python train.py --num_key_value_heads=4 --vocab_size=12979 --extras=["capped logits"] --init="normal" --init_std_qkv=0.0314 --learning_rate=0.0072 --train_tokens=647600000
Each number is 500 + 40 x the weight over its row's rms, rounded and kept within 0 to 999. Layers, rows and columns count from 0. Numbers have three digits each. The size before them is the row's rms in percent of the matrix's.

# layer 6 MLP down (transposed), 1024x256, rms 0.169, rows 235-341, columns 192-255
108:468499506586542415470459528568462529580437521517527524541536459477534531506520514471477507466525494565520559490504514488440572490504531471513488470533474568513532517547538492525524474560578447
098:554454541576462425432512446503473484528495487500449483469515419530524555465516530497482516514435471485544445546484532503564455511463432496437471532479475574452467507445493510535591501474552457
097:479503515588531538487550457555490533468482573545500446511510532461488452507528551497518488500466553538467447479479470466432523414493515518429524489476552488588542506485458582508514545532549489
099:468467452467473580504552546427470482492468457510500557550492526516549513465460476475470518425458463514501487535546488499500517458474535476424470438506498448570478501541579543523530403490523500
087:427422515504485472565493458496501526449495501542510481531524516483541536545534502450525544475563527505532483491484452508464486491533520429561460490520482487456545565547470550477485480501515441
099:544509448451537445488481486551467578442497518522541561542505473510492483495562492503419550526533483455503496513493477456483455522510515474471501479474504530510476470541514462527562555479510438
094:475516537500472533494618449508498436501588460494490486555543471513514494530478510455461493517487472468511525473487516541559526491514396504553536452518603478511490493506528519523521537587581465
104:434473487501458461507587508506538490529517508464581439486521454543471464511488447541436487505559546526554497512478528529543506507523461472511511545515492534490548476490481544531461556486523574
113:532494508447492448445468433437520491561527515497543511501489548406510494512501498468534577495539444527501477547504506482511545492529530514551466483570580538509519420437540447497501488484547474
106:464512512545417514460493490554488523472612535507470488509476530478528404518474538564475516532534478448395480515477487533492458531397519497495521480488581514511457442467407555452449495491498518
102:439499505485579459559545535551558505516571477543518486506475472531487464481549566480548458487490462465449443520501464415534528460461592514447488506536525408427487474466476444528524541438504516
101:554539467393500579464490452521535474480526543505512537482408441539457505513486445510408506458546497501435572536482553425477440437505469475524501497523513417553499547530565486518489441533484459
107:521528529478426462506513499510505460573537489454479480505495577479480505486561492490499441409495492468472536490516566523488481430451508471482527488503499522491487520529526455480454527448499535
094:444517485531486519461416516453440538456497534495515519475430495457490551469569486518566480462456514469542492518518523524460486476576541423514537469459569533496477553468438480512494487407488594
097:455492465508489458486515496517531572525499477513470475464520501477518520513511465540546456528546454452443495502492588604539419512576572470539579499509550501464525498552469476548505541472492500
082:524467455479489573421466534498527488503596480555486497474520489449485559461517511620482516518459466492469490521490507484443546504550524427487456515530560551529540527452466471548447574426492447
098:548557524544476465513481479531515440510495549556478478515438487511441490484477487599464539517487556519470441508486555549497452532495479519402438544369553482539514477436568444437444553493504503
115:520454488470432475543534470566476560549444438469464489503446492523485560532486528457500484562480493534451412437466508518498452463455466507525517441481494502461537427524523375527520516409554596
083:533474467524496509541510545472498495430487503524451491485552479404479470561519572508503533469483600558444511491516486487521395481455464494590490516553492460556453561404479551519508426589550489
101:500494490527540451433496567485505488534461512515527513451517462489523496505542523585530439503459585487395494532484464472526472466499464412485520521455533556490520457597421463489522527464514493
091:478498499490474499446527544459466571496536415500465515524519513455534487570445497514534415462520567492499519449489560552521486529465505475472472495510430556524473503511493504521489426566482490
100:494549589516489479503518509555495502514528538551418469474473464473498574526452506535512513527508472521512536522565450494511530498518478516505496461503613493474513540451498509553505553502509566
110:451506523459462545503449490529463493464483448549476543532458475560526527504402574467482512509459457488510489587445479523456513572437418518529509536518563499519499573489457455517566527507452540
101:500486485538479503480435494495467568536481479465449533496534466476517571425472496507458557523480533508443501572455478514519510485441542469503497542453548524515482538445527542490553471482539478
088:532455444511521514504426473494567522530480516472483490516505550438501531462491442499584533539503570460464439425515517546457452564391523541480497425540493503522464427489508494553618497526507580
119:459576497521466525524426460500477499531509445482477401502444470521446551461466527480475587534407494476488457525496482483499486452491503467470548557515478519432521462475520529525503536485482479
094:523480482539584492516506517496505540503475536539557546453465489469544441537506426505428533492487469507421513545527449479522505495526475567435470453459568485528512504531470530439482478548546479
092:545484448501513497511500498508548537521558462534496534451464473459596431527580502525490479457431443532444537477522480496509518500449421520530448437540559540613482441459501487439540487545552543
101:493481516438499485484572493435567474532444423492552524579458525465511563525465518545504563469545568453521485528500542536427477549525541453459467511534535460560531478465548529452549501491441495
121:439496495470552480388467438551579474473488538564486414475475452502485518484515452466501482537542509482505500480534450546484553542490597507456494494528455575496511463450466532565530536564433493
105:508488469515442536490480546467490502489467515436521533464542506539493394493468491561512547452492463436478592546552494545529531467583480515433482475550551482549500470494513464497464521510499565
098:483546473431529523534475473500541538463474574496468433516498499557521487496503437521503508504529575548502619519459489485408485496469488434557545527493569408488533457548525461490506490467496544
101:505488494453426555436570439541401478516511519439535521531533507460426577565470524483510437551536444460556520488450525477528490433512448461459518521545489542504467499472528491489510462495555565
093:470527529453495515577530532516514537514557547539414467495539433450462489540535499546535490493458461517546490505476572507482534492415452515546577434487488514450505495453510478439498508421460502
089:536519582512448471480427498494506474441445471444507416559459501479550546496458516516523469534538507524525516506483477534563551500485452498573541570537557520519518533505515413471500537484432515
101:460537513529459489520511429517516459456549501514504580505489520516482517479555539543552485542488497512447476531500523431434494535548533499486534432518460484460433487533549434523522554444451540
094:543519490504457570520538537485550459537446411477543485524501538538432502415580500582536526508451482472512469507523568489472490471548503577429481522455500472509510503506477503399560481548496473
092:442452493481481540553503526475456476506478491589476442501551490500501445486545488417468499515474506506505465521480467567500476502496581560567504475546539519502437550559466470539541559519466551
096:549481506499516530515489522520489482437531513528464503445530526417522520561445471510468542493476547567528501592486482532556505496406503499501440533491450526547518510469496408458560509535530486
097:413515541429517521457493542536478501475485553476536502513470435524471572560541496468540518523529540508472484490551515464504484532446509496494472563412497430498473496551500472495429512418521580
105:510539530501502544579536530479515529571508457480473521581495527501513447460532497541517480478526497440415492475564594426455444534416496456526507506517457481470495493547532503545486470499537554
090:495544443488516500571490513451518471519554556581397507505478554507507512533491496464441469549499528526538468468440550482537499466543512498556468495488474488530487480558389527514521483595525539
092:530476523477592464517487515495488561454507574496528497527497509504539402430455482514447505465519533517564492502496526508525513488473508474508551481560534484477498490510515462465454487469489517
095:545532553524520562514478519482528470409535468412483479543547557560421469508503535527498487497505463538506480510450550511517524522534522604530469471530492453522494489503519585511430419480484482
101:531481491501422533493491526476506410457461525527484492459475491572481495404525415549498517474519535469508444479510503511485546487523508528528437511522468464455428476488549453499566440483465519
101:526505435524476418506483518455517559440499527542477482435479488462473500517487516460436498460536536540578532493460541539509487531491527567476487472550528520593436450476535428448509571507522554
103:427539559553527462531453449430591468430444505508494462448463494516480474486567438453497466492514466454498480524454495457458493463472477505500605457486492556432453532497533475544566472471513523
099:483524536389535472565578453475430488477505585532477465602524454527503434498473498502468515483487440412564535484482492453564515516523488522494503506364488517501492459517521449445534429468561586
097:459538479479501483431595509479496429461499510553506534466459446501479438486480528458459576562560514452511543458490445466541488511461450455552532416517485449498497486490363516555514534483480538
100:504517529404511382452531534442463477484569474465497485600484514429527542494558468437482502457465567439518488451552488472483531531498492489478518454500481514533586498553490457524528498572487524
097:471468481485521539537437502476458506490491506454446517544522481491510434491496510451557482437530516468470498566533469552520474469452381573501500483458506599548508449499466448522404440545540427
100:567522496562531487533486443500448530571501559467483492497564529522465520432421511557509440605465526494467521526499514505511487598480520467513471530506468447526528551531493527519516559490489460
112:514524468517505547411506532441448444511498443488513449521519498482457601557544489503510512563533484505539564468451495512537491575544577443490514433512524451471528538497495478538486469433445547
102:553471475497528419473542489556477551502470526478513475484421475483499453484457500503420519551478452498479477492508399594460521411420482524552462490524503556546600456519504536455522508483556525
107:443475486495527529485446470504373543496570485546477469484520530580548496428469457526468526493508555539501568417524494541493469496513449444448569444519566446488485510511454496539402551526539487
102:543467472449539481489445519476491500533535482437488526458489503531516490504551520491542562519557556524542536496517500468426572510497464459499506561497477507399529513399508457501513557575450489
106:529459552487470453502505498580549535444486421508480450468517514507495465493515559550552529471505552474486542531494549495538505513469465451420488507524469518491517497458513620491477523466507472
106:512523471512520489481515517522490518484512498496496475507503458479529481477532473468485509530538472450523464538433461454460441570427440497459494511498494565496450521480515502555504504500488513
113:517484571573492488457438462524506478458520443565470476503556475497508496485511466558562563498584453536508494530486526525575514551551514452509468508482458531556466466531457540456494536548549452
091:548475551556494464557526569511455464499474559523551527407520479519538469488518500539495442537473497581491545481441453510513505537463478515465509469457535531502465446473463511531549441583489491
101:500495537492528502549469465460507480560533507527446435473456506464504562466468554615524455442504562464556489574537423530525491470474580551525414500522511551449523510510492554428460439513534428
099:459467490540435473541484590466527503562549465450537509528506514492476534476582481503543524454524489441560452511491552468495477527572491435501513450418535528509458440520517402546482492489448497
093:459474412449491421459486493421460555463500505506515503440530500468485478439561496485482535498525508507443614515528483519486455550432478504478549478551462533472476529403520522506501556510547447
088:485466463506540461523447440498520490555485492529490532470512489483601471506493552497455494473485434518452491518539529455496523499513523467493492471502472480574552541514524504521496542495491493
110:464458547375555492492512534489452469440491489529496516473548534571373508497424490484466481536512460498561529490546517561536520528429522511495560549552576477405480567495527529562431497526502421
086:564443477451470414444554467474492584509537497486508497542431562537459508417481445533507465403452568501529488474547497497468530408411570480537552516544489493482478506506503501507526485571476416
137:437541517411466519497587480510484551444498468565499523463491536526419490489462465537457478485497459552567490474473485514537521487444426507565548441451452542514503495471540504530473529467508523
101:516500537547466505463580584461534504447469475503466549519504482520538526491540471477503461558467506594468525449508462507446489469452464516482524502572543525548445484512499516556544537504476536
106:497565480442498506508496474471521437568501553532485501507476494492468504482498494563525483536561483554467582625516556492547456447525522467465510477559530428522466499503521550525526530535528492
106:571542545540509482535589533522560468470509529507533481536499508491507534526496479516532502529548526539535547525518469515464565458494426456455580509623471511500482467504512514472519502483503532
094:568449553629472514514481535485567453513479510546489510443486585480546493494477461511485562517447536580474479597489437505494535484596485483562473559506420473525494514448429459466505475512431524
095:484529530544540484514454497499512553535493475522500466535538492509531446578442483561487508486507448478534489477508517460564497477567501521517494570500441445489473455521516587452523509519530515
094:461527522453523490442450526542506452528461555485469498467522573499489490460477483473436523567548571510482502524550476500500505524562483455485535568552520486532527496483445454564529506455496454
086:490554467455521463422510553493444569484486446543479485475500494511486508478508526524461478503460496459511495567542437478461493507481556582419501476476493596478597502460435484485497523501510539
098:526522472554420572540512518584599545490534539454493533506592520543531437557529512467526424469478539567436440507465442563516479441502468522543507438503538526518477455551499514544572520515464542
098:527552549557479554589532443470465509505542498546502480530533532492466443430476461497517453592526434549449462535460520490503533453435526581424480440482504539516493548484509509544511503522456459
100:426545554479486487504596535507448506553509495533500561471505486499526535434559521540496531462433542528507500493500536521554485502513530519580528504480419501536501464532523498508451521576452469
090:518534449497501494438517469513476525452496519596464500479539510441421513537439461534465498525503536538526478454412496562460530401479556590482493536536559516515519474496538476503475563453476497
093:505505565478476472484533531567519454428555436497494480480453483539539513486446454490529495526504431552499484437531471544517494447490420477457454513521482467571482486468575514502535563484441481
086:526502511517487456511568419524503473466564493509527478518501442546547467466479481574492548511500507443509453483541429487576551542591487507474413492451568534469552521470452476491507552480518442
113:582480486461510510478503467492463438464559545426502510454484519400512549488476515424475467528507457489504497540472528440441495527473512513427507518542525504519537467486510484507477494544537549
098:505487437456523488483478459494495419442520581532542463510511498506478513526501376557510481410479461452451491468475489462522515466549477474442481492504557503574451529544555484475462428477410472
097:500540488519548534458532589411534464521520573457463436521520536527475445467475495498558529484493567527513504549467543547553492522544449522506473485471468442499556494571487463561554436468542532
106:450462550516524452517442551521395535528479511514522498582501525474496460439565527490483414515522569564518486501509591508480471547445548448499449544469477525465455483434529499494546473531496503
098:538481379522497503428425571488555490479494498481450546440474464507486527476530482522439489515556513546514541577492459502472529548469409492480484570589500541518499486518534475528505442504509495
094:448494505540456578516538504564589466543488486516389492500554515526479488529458470444554488468507505549516458529517539484421488438413442391510428464536480509505491555537465464471444538421472494
094:476491564515496505475551515574539512446544480423483546489517558504426416490562497538536551563504593459485446485491487504513521567579478517510550508486439540496542498523479464475425546500473442
099:426524532500585398512475407536524487506406545507518454558518484472529487458497493485486478544557482539467507489538535444512528553450506531538459433505530480511475552543539521456465539540546405
118:429465551491515519495537492504453586491477451513435449488560485525449427477530479479528527430526523479498462580488462493436489534496548473505477487538535511484509570550508564503487468546515437
101:485503538457530458510546512520519478524393472461498503530550502438488438547555564555467477540483474483458513489506525532593519456465485589522442514531555426476490521517437470433523488556540440
086:465533505553551479536465546472520503468526536488483453410557540425511424523441488534466396543497473529520483441483480483472530493529485568406522498465478452514487573500473546526527534527426504
096:455437472597480510533505520562497485515506527530583442515451429532477558558500477548563518482474563539461540446464488502545514507554413462460483486466602521526488508439473483498492549464469509
114:501539473416504503527501425521509491497486496503466553484511482498545571524553494480481537519501464493418479549453515491437485480585515514481499545460511508491509526575502390496552454437481524
099:548396470552492474493492536502482447507496529483470618478445531510419502522527470557494434427455503497520465495498577499479465509514456540513442508491526513532493452475452520524519472488501473
096:488450453523457506464588488521528525531425509451458419514520522538518414541424448485523483483512502477469500457494537518524472528469479538513522521542483519519448427464438506510543442498542522
092:463450493503577457500513519502408455474460533561506463507563532518429488487516508587450428499444549470521526525448478467520514489481533471503527570466508488586499476484472473457452548555554466
096:503547478532536472478494507522516469552493482524436593582488480546534504443453501504472509472578484461463499411526424489552453424434440502424440434485457522521527481482465504534433532448492546
099:483487467519525481485523398545589453484411486513470509558439504452460457518488516496426496543489535514559420589454556543410563476530495515508523457549532511506489466524487467522505505479465461
106:496490473564552471494505491549416477493512476479461528558416463472538361519538409426513535543503541445486531500506514522513491492525445594507413530504461524580507517516548458468450543530537521
102:543494493451517558508490473484425499475458512496435536436516605491461495473529615527496467530469596491555488507536536491505464441520487557525514439512474470511437563463498520551468452537523499
100:545491492558537539470518508523518507623513518544469472472531582524487496471544539549488458552501518466528504485482516512417487449542457514504507468480450484528471535496581501467455520471558507
099:494482525497493482424393567503462555510472496507459506508436534545484477591518547445482524495518539454416406445509450431494548495563525494461474533590484518501463556589489444543528515452436545
100:496531468501560544485479532513496465534508458504562477535559440486520522583514533531501471435521488548506444558550542499484487496582505472408526540521554469528490550538469484516471488534563487
090:473521521542542499540426562474455505501488441437423499522504544571529533493467534521492487453509492462517443391498518427497474557450430544520482516453502485524554444497510488454440519600542507
103:478539500534528530518511515501476536404535554571527491516506457465423567489485472507451554523444505490503528534525444519499537504501508506496494583512516512467432611501492514562477480499441539
144:498477494564409518444529443509592535445502519452495559554492520511471494486482430478516509530554496489501543397468525428505503457478468449465515563551523485497514484475522483482468482571475498
092:470478401447530473505476454451527544538525439472529480519452519474515526491492550522570506474453526456503529530486472472485550471496513524513444392421551555492532472522465496486528501501554550
# layer 6 MLP up, 1024x256, rms 0.159, rows 236-342, columns 192-255
104:566462460421522435511476442525545565501434519487498525494539506424464521506583500493572523489544457542481482511530538464527441469504451463522482500526495449468430562495520514497523531487514502
097:501531492478533449471518535557488546449456442454439501478507491521531431489561537504558467540498458509485496575536532515493492429476422454499502551512461474521513522478521507481539422464467570
093:539583417532473496506543445501486492452459516494483448483499484434515556461536551445476443453493566574490508526438472516510491514467527442546491555439457547476543506535503529570511509556536454
087:508506524511476538510468425475489508504452491432498498540517490533463516536542525461458545588517449447475467532542535479528508533498481566535513525507495531446516516479510442482473475500493543
097:530417505538430429508533493426519548539485501486475478497543507458535501539450524501503524458560501567567525425527471463424531504520574430495548551525531492561543479564583507511537531489497511
094:515509521412536481495567602454557523480495462522501521469556486477473503474513493495531479520481523519492440519494464492539485547518457547411566518431496467574536476515491586515513502463521553
097:536538551527480572482409523547522555458529435487494515414523491559491476436524535451496473525423518513519543496495506448452484487471502490498440534466400505557455540503512507460498492491539465
114:502483485463473480503504470435544415486520549482479468473500496436495515488452423507482450455463487481505468513512460562462472524528554445448536514557461500447427505520563450561599534501502567
104:516490493475535517502569524450593474458541433488493498494434528487481514508429544496497549520588432417557498485483466479476503488488412520510434506477547471459536441540504447519469526508514574
111:553501561441470445531536505502535576484487511463452462464541458461522414539504551440469480457473547517495482565408545566517476410513507521452489591558516478532491475464448543486441516549576526
097:489465541488517460453539484538565465518550501495508496485578541418504495530447596499519505477414481495519541504465410477521589505488577523521519500489463557509571556478476503476499490496503483
106:524520490546534500523502556483498565548507495493514503467435431537508514520505502503515485514527441481505539465514548509423391439445504464468533484489526494503417503477463507514491456564506500
096:508482568560544521524588501503567530467430620477487479428538497444546395531517531508570499531503521497479460478506518503487509449515417531487475447500503430443389505494444490513518523494568463
098:512588511508488473505444404558482555475476535496591474487461507467527508556496408523467464483494527497514546492439531501514457523450551507468570482525496492511494504481507524416498464516556462
089:538494615497496487547528464459507495476492478522412546480492517537538449568501534403466448525500490498538508514567427513577490514476470579473562469539489436519470495517531536574448487585507510
102:480516527537515463516473520550437490472511529510447462500526478455549465519519534444503441466490432465508530468554448525618555432427500506554587435531487558444553492500458550506544430513523494
105:535387527496517499532440475488466496508469476559520500516513539564556455453558470434523462500490497590535494454452481502513506468480557610516482509458484494550527483491486542515556539531516494
087:501475560479495484503548422517512464559487478519564492484445527538525477469493451504415483560459461503540511476463519516465607536561509530406526498458442545487519455514509504545490535453485450
101:522481516523495464448561505481492522567499508462552533466502523462437479483491525556476464570470503433403471497462473493521435491499458494503461480532479526389484489473548588508519456446403522
092:530581512530512506549475442569467465546450581486570454530512508535468497477513466477505573538513474513522481524508526560474474555529552490450597526486484441397398519431457465501484557549554515
100:470547568462560573426459523461477472490445472513508406524539555563445522454596477516524498450473470512478513471493473473511515390553494438526509507491454513562511496520528552516472532476513522
100:442533543559497479506516432478511492503526447389487501516546480531471503498479470471503549522475457475485522504471536509478524501421558527506561481542472541497500545508514513513467505547457444
102:508474468546445552500605533499445508462437494561443527491512425539540485464487505555513513540439485489463500441554469473471546500524460486519489511468518536457511479513486466523511517546487574
095:482515468448460507527573532516491538541486486485501536400540550521518492486485532507509515453572443600487475517473497470413409436479544526484527557532476499494426577440523457386430526462533494
103:557541548525469495470492483492479476507527473443500448528428498443432553520495569479447483533504449531447417508489407414465477531489528541522483473481535521459471547575480470538468481567514494
102:429456499476463436484451536492480409491585526463488499529525436492533584478482600464473452493483514516549455552535517563552459455520469493485493497510485515458464496474497480528534476476461478
094:470508467501561532565472511510441552519491463536457506506543419508522497531559498531517508521549477529480568498549539467460408584466415410429541479405518453486451520509468461498536542466533510
102:496538501479537518493469423550522517580481499445436553571480446511583504598511496386482505536526558493506467523494483552500485553501574510509483520496456411449430507508565450515459464580528529
110:476490520513495524516569520436522483519490491461446529538486517506484502483431558437527586520550425552470496442553517559514569528561499452505479533466475492489492496500469478584432503533540486
104:472465530534426508509437582433541497475490381584495486508517489542462433526432507427509582477472503487514534469495500469516500532524499459478544433414475459513450604492502588488560462569498498
107:432548537456467477462443534530529496472525492572524444559492506536546454526415491499551571457517498423484610562436507534592479475445552493469424473501495491538488513461496521491550520506508471
112:594470490529487543554453484465455492476469498422404481541492489492477571494515538439577448436412500425442585518452467482561480456488510526571505530505473495569539496533494497561459512467482589
096:525448525473528505512554468498461508497454471460489505441466495518518651480506484538470541530556517512614523478469469470521506484500503433514523391514490480528507483462479415508492478467549563
091:535512500502465543564513506542456531434518513549514547524549568544536498497493461441522441536570521516479543519557583428441480433483525446563532515498441439505503429432475512485561520512504516
098:535505550478512561453566564549580478552525433488509415584429562455495498489437459483468616464458526474492575487512538481511520467458516524446517523442465507546551532508470472496489543505533504
099:547514487522470544492448497550442501536516465525467640479556488512478480527560508558468525496525545500517501521503470517505490463546521543467472482503449440509442429526553562465480462534559445
091:498467461579513440490457487493566499464566486456507551465475466501499483472533541469539473427466452547462541539417520465520516562545434560398541443513489503556519511366510611446537489514489509
091:441571490508459534545496487487506485543510528498494455560481500538475437535548398469461470478471468450506550514560512528442514556540531537523515428545500514495557552449447439484476445484429496
099:553521535488540474475531513449494486469536505502493474514540526432433498465542423477569504469541497446479494594538497493484512440516553542482561476462506493555450446537514492469510532534451562
097:461544529514509483523470496493442530450564489459530479476548497528556448583461530540457488449589468518488510508429592466493480538551476488478406515489479475496455494482580465490472441550539485
093:510448523503563394514515557406554591436505473487570518510500500450494459492469477443477517533518456492497441559520452503466469560495458537498466460534534492489506566467562445549507500479505567
091:469525470462446417561446443492524519537450491515514544542428549505463571591555504477509497493547508492454538513532463510543558508541478433499482478443480485488446576508499433490516480525474478
093:449476464555522453547496567526504528559448542585530523476440431453518478506476505542534470527482474505465547484489515485514468452400507570572463481457487459476508500470501467483566498555509532
101:538553629528526478493447530442524551507511535538492590473513520560503497493568481470489427483406478490521478487485506525521559472478555545542482456488570514510498462520498416483464512518469475
099:512517464527537545471569431470528537486471429465510499390501490561512528547542601529522473494492505502587510459419489496544477471528504506503442493492465447452502478439521504510483489474509519
098:463510488449443566527536548492524454460478473557517502460506515467557472424442503513478539484526462502411557500489483442531502513589497567517401533474492502490485556501584557523526463524510557
097:470471479568479558505503507535507559473544439448517493480466519566549408414553482480466516447450469507517539529520499448514485499480506447513512488459490464468495470484417482535461512475435459
092:496470561480486582516483448491487481479527509617510476477514490542515507426550484423545500523474496565473562443541505431495487490539499469442522467478471560529542455469405559540442468465525458
095:522486502476493481542582515583523497540467434484446522509481510418433509505457510474519477456476467529434477450469500542531479460451473491481493505508561453549539527450469527504566474453518572
092:477485481505493494486533529571533403405511485471514549519519514462502433525520539563553554508541477498470571445525539403497499513473504497501452544478492543526496581548465500466512488475461557
103:504534447455494490589531524449572552542462469542466491468531481498564432533429468474506472533463530489562531471459473489531479479455503505496448549480461523460462504524488500494486495490471545
102:414539515522573524453496520501577425443540567520555523516457514449480475519504488455500460494569531537486459541447490507497501444460520527479521476462510546506529583454482527582445440567502466
096:571462530474477471499469511527543513505511535479509544510479446457504463567477520471450506605472438571458488524569495454524583500474563507418550494440516531467470550458524492474522530552449456
100:539538478535541483573470473453615477474493467424482482446467510476523488515586481512433484513491467504548554465447501535414508402554600480529493528483506531528424539457417486564486462532483524
094:522543522517441501476502508496490464517480460502483491552549495504521463548507605512576486491506485514603473542495542431526484502446501534516497554514453508492464507541459574504530472582525505
105:505498517545466533504540528494536490503535516489446485518483509524538484513555530524481493457517498633478508543548538520436531481468536583532541510489515537510536483491549465571467474503499475
107:437468456500478526459452483488507519439500471535548545595514512498518529536480432487457482507508531519535502458541497505466456499508456507493586494534462490431433541554517558565456475486470503
106:494425538552462528574496464452499596452484475548521501529572490497531530478585503484539500520518520519568498496509489379546537561462456535529582567437568505459496559556543495490494547512487489
102:467470464515540499601484452478492581508531507491451507514459473462443470499476467477535541505517443538529494464548487477532567488500579556567512492497432548500491542571466482401489528416563463
106:533456493528511475521587535474422448511514510459431497495563490557516442510513464537509472448427496496537564420497442502421535535486451587502474464527509470488436503452544519461487458499504517
105:472452522534489535547584508530505398541479479490464394545496524495475473490527526502453471563527576467470452512470479494536510471555532416539562495510534565445467523541519416564465488552427534
103:526549561538489564506529493539474474487530512513476446500486507469528490542484553566568493524533451473575522515433517463503487498527428521499518467445523472526510552442470552521566487536595446
098:508467492500547486559451518479462527513523530545473516501494473514453466499528524529542489484523528544582556464509550480522487530410559506522546546478512412498453506545547462516510490520476552
111:483573482533487504513476497508492574559459489488444449462452553467540436458494541502433515537528485507562556454495510550551410553521488479564485557472493481430508482521456521508523558464500532
084:458433545519490448519452538484491487473432479530554477507493553489535539603545537504510494472509500475504553419501461479469464507503466573472557541490475501531499446463451533516417522453453522
109:492499518421514481495518481452454543477495487566496586452543515518503525476543511516475482499415502496525468473467580512535482472422476495541522405445470527498478474421535565561438482511468486
101:435526492507507468504551469576459479503473500512529473508553493537563445493515484634569459527517461480493479490510438544553464531501539477486592501501455483425561506538502494488477509482463507
104:558462493481461501563533521617479479558504502473448493435512508548507415533458501525503557505498452523478483441578520513506582535517460500510504543419466466520501469468529565495540493476562498
103:537441500599568475563485486516545550444517524516543600500472500513524445516511534592543566499557507535539513503509620491425478466481503489467458454487525421478486540483499538522537457404490540
088:505466479451548499523485490532497560516593438534583547541478514487498508488492485549515518462511527482515470478488456445552519435510520508498503588549448492443543542499509463518497513483554493
100:508498579551493497522558562520447452488548552565488521490469548438453470547502508533526426528485588513470470500496442482484495575544517472432498494440508474514534541493446476511524503485482499
099:472453513459574471490433536534559498496515553510516467505570500502554469543502460521529488491492555505517474552550483509473479545564504441544472522524457518463493538471499549452478481485578573
085:462429463478512533565459419524490440535561496511509546504470497527607419524562495494463492532532503481447527460479524511559438426523425396580521544481561434473469534479542485493475508448527467
087:474516448441514417468466455410457413513435480547493525541434486475544502469534587495530546456525456484536533519558475521486565503494507448436550535503482484470473550466561471465418460541558519
097:504529514535564508453453399487540556554532549506457540462470448525492549505505550452560506551496411473441488516586442486425416486489487561410495516484497530478438540557466506509450433528512482
105:474497538540483474533518501538510554495524525561434460516517509528511455554493419426539481475579415542443433469473553501524484502447531459510477463430537589544506483518471489507479530481494505
097:522481549599538546539584525487402494502469559470407497524490490517519540480467470390505465522529493485486530451488480450568453545520464487479461542463515472479442544448586532514532466497477466
102:413561497512495516519517569515464483462473524520502491469493512518482490452551459515528518477459482550557517544468445498503519514475527437542433540468519496483535480454477491454549440521478442
095:513419549459516536547464394491522532527515465467497507472489500542545493519503501482495438464504526530489535475529568520477509446462449556449522568447451464524457517487443429434503479535471439
107:463601508490531489495532507435500484476487523503446493506491536528485493500486460566493544468434521457487508481522560500469486535548468529605486519502486443519579539544604501553498507534513533
099:462523544499423529487516482458482588481522517492478515470489496491558424490570508473523463479496472509490542515447538426435483437559457516498541534489489551626497498540512476538621555505453448
099:531542473491447498488475540505530509504515506484452594489519468480468565517560471572478442495503610433547483554579482487478450432583500476525421439568452419464537496502526520482490538504477489
098:555534510560501523526396563432566487479487517487505515533455522458489518476565499434453505535452465524523425535503543504463417511562418535484395524420447531454466523466483505425576510539497530
101:478564539490476488444589419554526460527525468548474503572530461528519495470520525586401557486532471467584526500491550475488473512495491474453486547509454519409536525445445494432506526487534507
095:479505539444524519526507579497569487581516510533483465479490535537499497506468476524444485476454536544448555485518466504518480489470553494523492526461506444497489477505491417513466421415520552
095:535517571467437427497478533476449554569556554536506541516450466507520484503477462460442464498502453539518533503487545453525454482427514458560561512506525520528531462537544535547484509477439512
094:500511510574488550481371629462479480519520478505485442532490480554487511581482456514533506531492410533546466511496536506467463473510510460481505512481547561450475549509502492472494498481557528
111:496514466494539562471480522505517550445553507496448502403477495472475510497610483541512491513486480501504478537498482538559434475524469531570471497432469439430455438507540491509479502489537543
091:480592514445471495530529523443507515498483503506435512492466506484559497579486490515457500413513512458486491542536497550511502562574520493476460526500520539565542510496453565505468433584484493
092:519488496549516452511522546553487446474536486537483598505542524513574551524550541465421535585501479525436481455531500464465481550533452486548491432538498523538416464466493464496525492480438503
089:481533487421450451459534452496547499472442476508442425490515508513571549499504486477480480491540439485442504538485453527487545539500531522454507573538430506500552499504513478476484454570564447
102:524520431478509476487528494590447486552497492487469459510487417528488539477521467490560487530463528518433489498545451528495531471541488510487464500467442438506543507521443472499509499578461563
101:471475545524475555597391478526482535543462476428528468487517552556535471527480470512532562479541441508537464477505579462539494486501530456499600429473486435474480477526486439409506493540518501
090:530474445462429493511538492577524475486496534485585493501525517490517537496513476515491492555460523538535544497515434482532493519487475430496476517564512465501544509433464552505457447567430471
097:491596491453468506497504525447583487485528481508483435468430495492479528499506419520507474497468522494484553519502516510463571550559450526473529469509466442378505504528553463515504529498458564
091:476519586571423467580470501508487414476470465556503466436441528564473517437547464502591548539506494503475447522456506454564514479533473492501449536537461530507532498484568502537458532543505526
116:492513557499544478509530472475540493473493499547510468502425507512512539568480523466493524518434490489515479564487546506489439434529498513575511491512516465535481441517492550478529526539488482
102:539464530535522562533547442484495501460478534407474464562495505497532440523479454484449471488501513464514513586440460549503450523477444584488503460514510447510554442448509473477511533505531542
099:540507523577403562507480555464545458491434522463471467492540519467516490396412568548524582571535550541514463535546471549468504496526371469504553467481442473475502556471529510515484506544494489
102:543474501515593552546501545529467534568429397526485491526527498514410402481475492495497469438427598497533548437462541483478455440495462497464454481551508512503470550404498481508562457523538519
109:518517563476495432544441518512418501468522474523454553481502493562457468532473575492501494437563468499447484429482463462461454533536534480493497416483508504468464500536481498611441518544447523
103:527466489472460605472502441531456480418544469498527462531481465503502485492514505526482464537571510512544481517438549518526551540515424567520517491481507501464502561467538519522525547437565502
098:501540474473498506446551505472489496487470441502449472506589483457473483461535480394538525546498465495509505560492495542502498456422602587472472505459495530534508538478490526501542531495477495
100:488490539475514469505477453474482542517550525618579508588451520510416453485468471462449506443575541474552481575470460536539481476510522556540510586493506472433472481516493502485476554441456486
118:517545481534549482513485479438497458505492463507481550570492528522495437492515496537515481568513474470472559481516478486470510511496538464500528545563530442509507535458469541421464477547489448
092:519540504584479490562544469562516586492502496529498460482466490523521448482483399488480487527504407527544493524457530543448407424456525488479413472533527518543434559506501475435447442511518519
100:469479546521495522482526499524529497498526511400486573409520527482513443553451479516543610426564562544531513507450439425519541454503492419534470403499430448502530523499495510494538456548562604